Weights of a small transformer language model.
Size: 2 heads of 64 (1 for keys and values), vocabulary 6910, 4.34M parameters.
Architecture: RMSNorm before each block, rotary positions, tied embeddings.
Each number is 128 + 32 x the weight over its row's rms, rounded and kept within 0 to 255. Layers, rows and columns count from 0. Numbers have three digits each. The size before them is the row's rms in percent of the matrix's.

# layer 9 MLP down, 128x320, rms 0.0703, rows 0-127, columns 240-319
107:123081145159126119113083163172148040092113096118098143145132149152091090163159136156116060129163169129134115090109108097132091121111091130175087122165134125101126093120128091091137163129146131103137116107097053121108090152109087096180080105
106:160172124160097057144154124150148136167116110092106088102120140168127178123109135147152206130108075114131156127124152141168182149111091150110139154186112142133129100151123124183158144085106137141091107171139117160119147118125145146160125101
101:125087148096092135164052162132117130119088138140123103145144143093085105104153147126130109159153146136088109157173088177170160123171120161100068163115096192132105166139160192096124176138159130126146191138186147086096138179096080119137169094
091:183090151121182089084114147131225138161125085076118047154122106216170128174123191136133176134112135174154086126115115126126109128113107155140089107154063119128111111116159066174153123150151158076110173152138122132186142134180182162121122138
095:141105101106119152177073158157116123089093141143150088169104167145062111161095197177145147132127091078114103127133157163145113141115128093210161132121126189113073163124104208135139098129072155178155184136102139142077156128111133157163141163
105:073131161134128114207151155118111160118184121073115165156122101106149147117166155118136170149076177125124115118142133130155107141160114094159098200050095102130101136127095151129117098127164170157120124154130157098171101167132129044170081110
098:101106129102136086053141143131070146158087182090181096095116147160099102136097127103176140155195114132072104154121167130165116155123099125096114155148159142111148212093141077128127128133126116119113132164105095124147106092125163189152146146
100:128104129110119082170118124132104117203137120154160122094145144151104139114114122108162102201125132150133099155181174113157127102144110159145127124132083159154120148143137182229124200060156142099086136093091121093078120143136124086107162136
107:147146108179136105154148154085110109104103125147134182122104131175130100096141136075133088131089127129168172136167144114171050153137140155144124080158091086074143116118110123165114147085148116174094144144091182074184112126101174137107084111
096:178161135105144118151088096138153128127102181142125086108141128105125124159153112109185142121191124133076104143106177129125168113170138106170117126125098145147138064116117116131154133169110130143100146127098108108172175111086105173152122164
097:129134117071139122083138178093125053167138115021162148126143078170065130138161115100102084171131133147120123156137164078128140072042084094099087173136120154123147153145123124179119160120070176131152119076216112137157100090110112164144138131
095:152168121161139162136111109161120119131160187132128111132145144159128081139148157126124184104157194093118132166173120164124045122153101204093147165128119111095152126179137138138151156124150096109108060077130147148137145108137136120093116161
103:148156131125175140132156115137159115125141162115103090112145142082172171162168171127168143136111115115094173093160155092143182141118154133116126115069165107119155141145087036132122152100128160182143150140124115164132138115091177143076088114
105:192141098078158133173101128095079179162134145125212171104163126149143125158130080107203103131126067127145104102119130097140082148129110102136105174073143124084170129101094094089088117134121099134107144133153170108117159148139095131120096123
096:135063081109103089128118145106155128104150099172180146144196161179188160059120169115130120150091146089078079146152113113208076123041148098136079125072138134103202182122103094121122121141146108154090143169090163094126077066104180178188131160
105:099120090109116101062092155197110118132165138138095083188125101128152112081169117154133105115158090114178108065118155080128169131107081111142078100162096087134162141151129130110175119091092129195117134143097134180081145112113085122117137080
098:134084098159181154122151153150123090140046127150163171108115149128128099127111115138159111192191124142127121089158072097139132065093134098218100130140107097135134134162185120152142069118150078135112116114130070148146139154025161167150135074
103:107114139194060162153187128166116064125107191093103149115123113108121209142148128130057129110117123129109098089174111099118150166139175172173138093167204160112107162116101152143087113163092115101126094101107128185074120168101124028138141174
104:156104187099081125215093049151157155077130118166145148117124116095170153200096156149165097137149135149110084113104103104113080148106187154085059190133151138119146182164126072069094095140080135110162143138117138111098125104194157125171043137
093:126175104157116166225096153111101091112125094175141164104142116096170106065107165123164163134135086133127164095159183144090141145111116146111147174125156149123127136110110172110166110123124110138110145118118120127067116155119154087139134179
094:089151095124092148131093151074116089124137137085143101159106154125148090132153147106153108114095188152131162092153152141177141068125106146136159101170118121160099082132123139160109157115134075178128182171146184153089174108151166115142175195
104:108144142049154114123151145177157106145124162089102145114146135143144116095136128116064130170192181069163106122155167108109162104145151157131115142122071081135150059118131085172142151165099180087116101130121128136179143099131201145169168115
091:129090116118122120122167189106132128098100151130107105153098138092107153109168117202170139125151160102130110198120084145132104153160122190170203108129160188197150159121175141149165168163124148138108138161130102158099125109123134105164142134
106:099151160051082117145116126134152102107068131169152099173117149114158219193115143141054147153110085110098112119143094145068127131112116111184132125107137158135123133096112124081151132177156113160141182147088110173144112099117141129141098116
093:083107112175106149130132135095110108099162076134117148118189093163152146123119066131135108139165129127123139163104108115101136117123165136131079191099159137119058160144195164165152146164142099135170145132138095147103090156075139169084107124
102:190109159121108120135171141143092134162135128095103125152135099132133161155145120105111071131085121111150118126129130152065157146157125133122073127088139104117109143184127072153142090141101179178126101077105123140192128087104080168074192168
096:146148122077148111120137175141105160108082135137139109134155156121134074117162128127108131161142156144129151143152151110186119120106114164109201115122118099171109135121107088104111098209143140134069124167109181135100171082137151183156156143
102:109104095142085121080136120134122076134069181102115163107143124120127110150108132112092105161148109094157144058093136119132151151156153127096153137184106117126113117094061124177126153181119140136149158160176141090104111061170124158098095163
102:170103098085176086097098126089109135079137141117138077123089118209108167157145109119177150078132186083124147097134151102136159105134151110172201119102092135149176117119137123180164113156153161068160111110066129072106093145172097186155074128
102:167082164117127120115143117135171109117115167148100133132147157116162138152134113152175115103132117159148168164112112141082094107160182159074070136084177154161167223132144139155154087193132134076195085106067141061142124122142130079144138136
100:105057137120114106179110109158118193071152115122126126195109152083069132101149136076111093055090143109078131170162079160148069147167125122139153137158125137120120151161178112156083133173115126110123094043123159088158093139118113117115168109
101:164150151184117144123151129142132122136075143143101142136090227116092132154139195178158053035136112129144134089075073089109132114150117083139124149192081139146116177120175152114108108112110112166138099105086089188116146083156140143154132080
097:122144118123074111106172123151151112087139095152120155108089083094127171060177079130117146104127134088086100112059114132122157100134139096112096157206111097111121123146119172123096175130176154164102110112139112110173133097065134144154143114
095:144139188134131129097120104153135148075076141067132143078151157061117102135149135104124124112079103120139167109140087119143133147169138119126073188146143085150120164100113098168120076172153187145133137128212101145131155075163168138110107151
091:080164164104119158148099133169093155123158113111155127185075138099147188106117142105073154105206153115197131138123125118116182093103185112137173134135075181138132138161104195210194121149145171131104142138138108114121089170110178154091062090
097:129136108198134155082139130078132106095161147143103108175151110198111112129102101169141139158157130107080121158168166132132158079162084089070148128142115169055109179064122087161157108107098134093170112162116060148158200113050114154099143136
099:111134165143114111177117118110127116055061130113097112151158149140117136103106088103133121105103060096119089167171129116154096135200142114112096142069170084143133114105166157080125141133140077142084157151158203065106166154079135149175162131
094:198084179107127072106136161150169044139084086137166131133091134175127065100182166207161152117124124137087080104123156130139131133130109182179061122130108125173114104073081143163130188165120162128138143078140101139115183137164108105129211104
099:172113094123122112164104153135084131158177092095140122148115120135088148157125154137130079078125172078130067134132148168146153103091103202088141167116109145103105092119191103124118151126143105102129126102120074161160104136212134145131159131
100:114104157127100117126098104115069142124167104012128140182092090150173128113136088201114163094111096134115119143121111139097093196120136120107081101147119142137100120188070143098079149170140138121111140093103127145140136149122133055119139107
104:134143170167159140190114114078133106166146127076174142133107156130140146172174103149132136124115169142159102092104154151090159086079135133199167122081176103097142132114146160093143105092131138108153080116125120128118102177115130159234105104
100:141149132158146141083145080128181153171129149090119137158102166104121142157124135078097128081131145103143120109093119125056177125074106133201169113133110171117097164119142083102074130176076106096123122136141121160121103131117103067181138192
094:139165121071103099094159081154118085127140127097112108132130122194107128120157106133166121131108109112140140114112147025184137157076154121110204069103129134127084150154100126138143149146123078143144128137096111107120124101111100070173113150
099:101139129129137136156091177124151101115110123168146124120195108137165165119197118141137155134129117112110135089172103118149103176117183136171141132050148101135187043151115130133154161124133089065168111163199132190125138103129129109114146182
099:154106091080106082099150106102162163096157112125155110137130086142114112164181158174184142109151197132074092181108146153109181153164180123162104184088164110104114167133152128140157144156136141120174112192130124099161093101149135106144106128
103:098157161129118097163139095095079186108128157156164171113170144151185076084131109189139179167142156113143069158140140142184125141092154068085086148144089134159122155101225067144102134110131056141131102126163090110065060140083173184137140158
102:158139145108098162087129125108135133104208153138108196131175136119210117154134151122172142175087133175111101113189195176132163162106176112155131216104149138102132150087107138153117166105150140139159145118125120159144130168129178162100122076
102:133162141085143124161121098154160095197118092112119148094074133187066114124166117211123081110184075119090144166119189091092156119105161142159105168139078100106110097137146128046106106131086139115120094121142095118132128117139147111133152168
097:219156135123128145142192119106125067086152146159123119122160146127135105105109186099173165097099103097095157095126123105133090045147157093163105119176123194109107160140119169163130134126114100147158091142163114113121121196174118121129126123
114:090177091124117053124129112085103093093127153141182133077109123123122084117179096131108155216135124112092120136111153154124128143104138138178164102115119131197165148147131140162188120161138121106101105118168171102096105120112134143098158116
094:118165180097189105167124110137105150164117100072074148170156053187076134097164134114086138149121122067146098150130123089084130152107083112079101120136178172085107174107145064143081080091101105118085067179123092158141124110157112174069089087
095:191147151087171077119150156113124077097123161139190099110132153126134131115191115164180182169131174044119132214159177176154120046157107108124125118152112168154119160099143210139149140129154139122141137172176122124094156225156119114164145146
108:144160140126164149123098110163106101143159136086192163144119102142164070092097184179136093095163192091130123121134132155175170103090159108144147131107086134092088115090163172151129169141167134134149153112090109090099162098159137123179091157
102:162138055104090123110135119121144141092132129156154099126115200120148125083121115135163178164123155158152109119088129107109109149104103075147107117127100093120115151055145125148073149137130093046122094112186189141126132131121099115154126167
096:146127116138113107112106175144105127126157128133077134108159194098183103146170150135158136104147175110090138131101124100115107134167097124071111142093087142180126125167118176152154114184108118136080166068131191112148126226126132110159226165
102:147114119066115063159170115103171101153097040096107105134141103121103143103129146139131070123136124159138132106135130132072156148112150112112113133183113153122128135169096124106082139141130125126183152152109044105092085180122111172044174092
098:116214064098207186180158145098160107111182094141145122086098093135112150163112206150156145133125065180118142074133132149172121168117145160161104099090114031128140094139116149117092136193152077123126145171142100080125124105135128077207130170
101:162074157072120134140145124178059129112142124200110183130152103138152171127107100108120135066091211124123143103115100122108178084085101141159122121150133118136144089151108122135130167093117187149105157069118144125138106147050155114080112115
106:110130156146153092110158150071146136134151163096174088075194114134176166162149132122106193101128129153097144146147208164062099140122122152202139095105097180139140108157119136135036132149163106132120196142117104157170129125147153129131137118
109:122062147184162111171148141076129151169094111110111106087070093124150063114098172161082080133152106119129115095073167125079134109145194153119123097067107132134116138114125184122114127196120140136170109130075142164115096121103104112120141147
096:166147150124101066165162118134080125131184096095176098158128178149113143155079114146106183158128124135187128080167101157158147103117176149138113202115118104170126208160156173150171200142092075151158155148176150102097109096124135106141075177
096:161137189098163146070149100112114152099077092106135066125128160093139084100206147105149150135153097131148108144083156157109127115148177110087116120143146156136152053138080079139105085187163160125196143151134075120145168140122147133107107103
102:093111154135140132115102136157150112097141179138090108119131156094104154082171109142102165137215124146134127135098113159148154129100131184125161156089091124166099116154164064110134168124140106100104104130080104140110156156095137111157125094
089:161097138160137109105118140119074161104195086110129110132107087201127150058115127154159170117118129092098175137134105136131048142119118147104088145167139172126130110135123154135142159153104110104162133116119087132177125169106147145146141108
101:119093156137093102144120145067171119108191114144139101123117099178167094105123117138097110154162124149090140182110135149138185136063152096136099086170101145076165122057117166079152148158156116144115112103056115076137119154151092151134083088
104:147080162129122158165216122114131194120122121102165141164114123120147158164145107176113117169073103132044094130102129084173129198164126079091109096153135141123136082117109123102096124139124126131122144161153138173126188120154131073127129099
098:110148132125084088132176142107143206149092049070135110097077115162122116152092148133138130165099093163131093177102130062159104089101143064072140110141184087099180150117168154148159160116140182119115121087140104155110149122105124141095077136
098:083101062131114166137086161088143169166126058110135136088134142146144106093146108093181151078158096131152164124094103119152112138149132170113115148131154114173119115094143147124132162142180138115074165095125144185060164122218127104191097108
093:139117171134096140168129125102097106210082063147163167124127178153192152149025126188127135167097113070082112141126118168170107099102103078127090196163140126086116124115153151115082070094106127131084151108166158135103114098084152100206162124
097:097128137153111184128154143149128124149160070133177173150167072106195161109119174150129122147135103148089110057134162145156083155124195109171148111167180133132105128131144159123129089138158171141118136095099070123078183114132099164146106165
093:187116122096146171116122144151181106211169173123075132106092136111139175114098118147146092117162131125199171109148118138156161157113145120120123158121165139137112154128112117151128154126139135130107111153130138131084165125113161036156110130
105:167129147164125111137170102131163121128164101043088136143153123120125142166104078112093168130135170121176131169116083152110105090139106157084078177127210103131109115115134139135123144169185177153114147137179134157149108116172106118126097150
098:098127124126098131067150139117093111133083157153082118149103098137144156132103104152116101074051112165161141093100200149153165152114130134096097086115120043088103095141145156166145178160130139063145105118118106133196171149093066134128110100
097:139129091164103098141136154139148120106158168161132132111105156131139138125084128117126102147119158128113106124119134125136129117115214150136149169119096095100142154159107105128104157207130136099150226101069110099109122085107134094122115123
100:132184067154120070157111119099143154122151147142125076132136135082122145079092098101089137194114077157149143134117118155110144137190107091125156124082163136178158157115125111100139092159199165145111118174068115112147144098153182139160084115
117:125133186118125142159103081140152120162127104144099138204112115151093142123167163142111088097148142129083108132108102085142157137160131117171142101182135139104134194197183106083073109102079138145099124120137139140066159109091127107113148146
101:074115115113137128151148113155121194141087123131116106146124156171149109103139116160091149151154074137112190143138118164092124079116175102120150079083091125084100134064080127122126177110099165157050065105105094130124125153173157127139150172
104:116188098107093112117189067129112102136122118123175153162118077158110105104135145114095100187062165076089147113089153136149157093125099107181161099166111119116125109168082135115100078077148177197110114084121094150097169178140112142074131099
098:156116117167119172051057110161158056137096166180128164173139142172179094113125135158129157102129116162166127145169185108144156104147086118142133104094095133111078119121137110143121142113104131116106161038097105096143153129150100135128119118
099:136093076090132085131144177137156115109108147113114179156151132148069174160122113159154103126061086154131153131058079128130138173048095121169085133108130079146077115198173097106126113160105057159113186137116123182101129110146097114143136108
097:135154157160061110187099164137132132121135128145103096168114057140182161142102074192093161130127185104150164139166153090191159160143087166185131156206051102091125115157155185098083131131114114134137137163129091158142148131133105146170123142
090:161112175100159180136146187091183116112136150156143157170200148157092109080169078156157120189141159142149184144093158143147147143121185071122153138070184086111054147116095137158172124110122111168105072140131132112106142125163102147112151058
098:179170141138108130113184143126053113120133175159130171133155140105101081109154118115114139110068136146134109164035116175160165103126132104113188156149117068205141127104132163117139117092116115197156165092102159100139107168126130162123149124
100:125143106079125082144071163128086149125092090093084184135141170112140084103114156108103093180134095112174142116133187134125081128085154124127079108066063109098131144154062086104110105139124138139072146183131160173159152161176154152120145132
108:144100143121060147152128179184099137115154139114176143139143139149116153173147169136078128045116138132121141176087105112072120087063106156159179162134210081116137114134183112111146182146112169156118110164129130173134096125105152078134121124
103:156121174178091146125137137095118140103146137126138146175093120159073169086131136144119100139094165082154072175147161136155170107115138087103178140148101146149098074114127102125142154116110156091079144106098126108094135132145134108097144112
101:114152145078118124145115095150130133134134098069067167097125073150093146125075203113087118106108134084198106147122133119167154119130146170115148182143142167181072114186137140109122105150123102150138127148135126131141138103075125164186129181
102:144194101056110122138129112132141119139154109157176091118150115097110129092087110130184144179161106150149146172121145142171137170133131170092090111109067089156120141118111186098203196136131128116143147136126154115132144159118100146097150150
109:124125112064154152133154093153110114136113150105152091152136069143044152127121150070144140160087150170070152170158147090104163173133103133105156090101095130102115130091115125144142150134111137115146198097167085116166151149125112155155177146
097:096107134077127155072059105171110131116134154052114174132078104087084092162118142098112204077143130119118152126113123112115137111096134095142142129128118155163090154134140109136113150131154131104130089132127135120188124103146079101059107108
103:109129102074106112113107120100153126159151116143101131161129150099189116190142109185135111098135116155112062123100098148162127160095143079184116178115141079099119157118176162098048146113080102163134113106117116147149083129068156100083085122
104:109133146112178117111136139116177165127127161124173107058125126116118132089158172129129076189063156160140143122076127109126157117095190099131096123142166162169168153196160111125093130102188081097100085110160183152172168108107115130091065109
090:190102079154146100085133123166097129102148109061154122128160088142107109179089179066171171146131139092141101132130100111118114142145096079102112087090105155115116124134136143151139166177100103138164155141140162172131157168136178096126141157
111:118149130132145115114083164065140153083111073198131132128212170077105104113164116113131118118133137084094165146139064152134150140117105065117112122111161196165155141141116108116131138041167088140152132192119144129104220118076118138107173089
100:142178059107149125116107183141139099130138141122168125101109183113128118099168128134186123161084111194096098173123216075146119100173123111136181124124152128197107198108088117117092133128095100190156170153107104096141122139108159124043126089
097:160095173144135111152128098129137108134147143161139123133153062099141104075162090033127127127107148097100082176163186065112091058152060147137111095185153131129133161143106190130101174157158118116101146150180097151137156108099145119120097145
092:117123142113154119081155159174066127110127138170149109146195121089118131095152115148139103138188137108150135130128114103094168114150127164109242085091127115173135047127095138163131063140172065127098071087151076155185157144055136126091133126
100:134120110134135154142159133068117102144145051077144127113064131141068096141079228092122161135158075075111114159125176080125139103150127105141138096139103191131136096116184088150135163161157118115124107159112136076096167117137135160125116177
099:090093122134135115084176123153170171066189149138116098125090133154152159195106094127115156157133117105114113124087144146125115091115099144117103159138103076113197069170159171127123117117179093116116146156079162094163174085070200141140095159
124:133184167155111150126137105169105137088140100150132120153129122137110105091171152109118117108138112111110100111093117097141128138129171122103137140132113158078068152102162123096153106109127096135100088196065127140059092118133155137092091191
096:103127137126158116132136085148157061099091149149163071083104152134146114149119175123112159156127100134115152096083129129152169161087142108076137148111092081189206174156139152070071109162175110069139138168135083063142111143091095199161101151
101:137146100143135117161158131138119128150153147068184124150132151187117127119168107140128110148064106082170162125109108138118118119142112086115166133147123156168120109081198166149102101120151139170082094125137115164102149114088159161083167082
094:125137122067052134111145148100153128134140104088115111141055157133064148108120085183149136167151094133181116165114121116122113128178164142079153148124119135134145096127127178106188103162081103162142169158124151136102091138147196092103114144
102:179109071147181100111115158138150111176120181156140106126128124088127147156189147102135183110147130141102149085155084157058116117125119172142153156189079148144148150141154102088127119169138126079138127146080157061215157143168104144107119122
103:178139132137147076105164192129113130121135125094147083170138152075128138080185111168161112157057117108099113160150148153121058115096078092133115142087165154182088185173118113137143150119128080193102171160147141132107157089084156152022209129
104:097098149157160167160118109161129072129082139128207137116112163159087090162128076138097164169125149165136168170114108108067070148143096083093121084164096146099141145165120091127126098116155091125146142151085131129150068165060098198138099157
095:116111202137144149203091131118148160075155118135174118162107087137122116106124139103107129172168085163119154138154119151165074122124134160171074144147117192119130203202118088098096105103143141128112122130115154119157153096120141161189115111
099:116091126161077155147165131137143105137101192113150133138108119070114133162168165070141140074121195160085128082148086143154119094161138101158156157161113131115117101159190110129116130136101155166153074062110067121129138126095100186086103163
102:133165105178127138120109167135083114062129066146079135154135153131144118152133146140087123191087131112137170071094108171129136038108097097107030141137094144110141134199200099053150105064160145141080105115164151142140149086057142133136155111
094:178095081129104122140153154117130115139166068142188175154134151109130142189091198161171133175051145116181042162138152143127127145027154123148101100121160165113176144129095141126122108110129089106144100124099136130128139156110141152130059135
107:184107094145140102153112136071121098138102145117109122124146130180102117175138093052145148148111140094130109182110152111116097172119126120123137111111140135085097157127120164090101168161190162151091135119183113168127077132183141120078169144
098:074139109119185156186049059140189143155157130095160102113128113135158126152163100091133125102118114161186153149172083146135163192125143096070201110106114103137116121119143125158110091101095144106196171137144158110101079101126084124113114167
107:130079194074116074146067140060137139139098176096111163087166129111112113153149094145098138159112124149151128115065136140125086184122164128153093069132127096054117167138096102115120115122126107119096088159134094130162109206166176167128174075
103:138155123128143106209125095120216119173130114164171171156104103129137164135144125147185132120147187081188119127179111143121141158124152118123146191067173172119145161094126166153125074057111154163202096107134153045075148165145115097108136131
104:139214153145157098114126110086136115079072098165082133053137156104097142091175118118116184084055132057145104082163138099116150098061094183139144145159078153128142131138108128083148161186089132117141167140062096161115124151157067127192109188
095:093168168142095170141098103088117106119125103092113118158098149127167101116177139144177141112167156070121074152075112139125113091105117072183127127074171112103125131135175094138106088086100185121118132102151116129120101146099162148159120093
094:157173147086090102112113102141186129150144087133158109127076142120093117147129139119129107115147065140153118081095183152186133146169140067097117182178141106140174086131123063164114149157152142066127110123112081154116147050103127097158106110
091:151065117157177147149147152146157126121154109177140079075136104136123126081123058129180142144129081127147153160163143169160136135126097099195112135103134142156104102125162111070165063135103140125100147132157112108099135135098168092125153161
094:061142158188139166154156102113151170112114139080098135120119127053118099121127156145115184105122106108171109139086104137117076194140129168081096126112143139097108090070190063111091076120098151110081130110114079138140168114111160085135093093
092:157180125124124137165099144125120103126100183117163146084109096095124160177080100159155119065145113125091179143079099083190158130084163130120170109095157121157071149126132108164169114143174072162105140125128063135091078156153181075141161147
098:105138068075113138165167103091104152152108153125108112179085080130133090095086144119104090121161128147149121189118124141125192085112180149160131157127109195070111122125136150111132093138108119087155174120109176102108128156101101127122142093
108:155106168049162154124050069141141062128163136133137106121104154139139147066108120091093125141102124125125148118192138105150140099127127129116125192110190134124122101065137178082094127150141178143141085093202166105083158104079091133166191152
103:138121103144122119153221133115151116098171159112153111102213111130118128153096193104140122141085165204071117069101120102133126122151147171103127119080106101114180127161167166130131120150090103125082114090176125145092132097116154159139099164
101:133098148133103135103102168129115099128155097116074152080132123135124093169100121170120113147068158138131097169108081068113119121118157174089071186144128075082090162091129125168129110116150124194110072094113150124099104143103196179170122183
100:073135118166132115184062113138162106140131148150141152080089154147159091129162115127167153159122159245183075118151103107145107124102115136069127219095108148120158124149120117129179102107157117099079136102091089072103190131129133098088152119
100:110136126139106134175092113064154087109107111116098123102120119137102106100153088092109112086115133132146157093169162078135091099095154153112144135135124107157105119107139166101166134087153117115129109082090156160112115141164186085118083168
102:069117089095092173125128102141171138122145161082091088128123127085171169118133127138091210108094201123106110118087127104091126156062115037156096157111081138118086215135095100081140122130177135099120103132084105129151075092103203114096122170
093:174141137109100092126176138150169146114111127129192128168132108149128157133147127182114140190119117051157108118090169136157135091098064119192102142118128104101160133138097161147179092164149099123101093137064119090112180160146146182115068105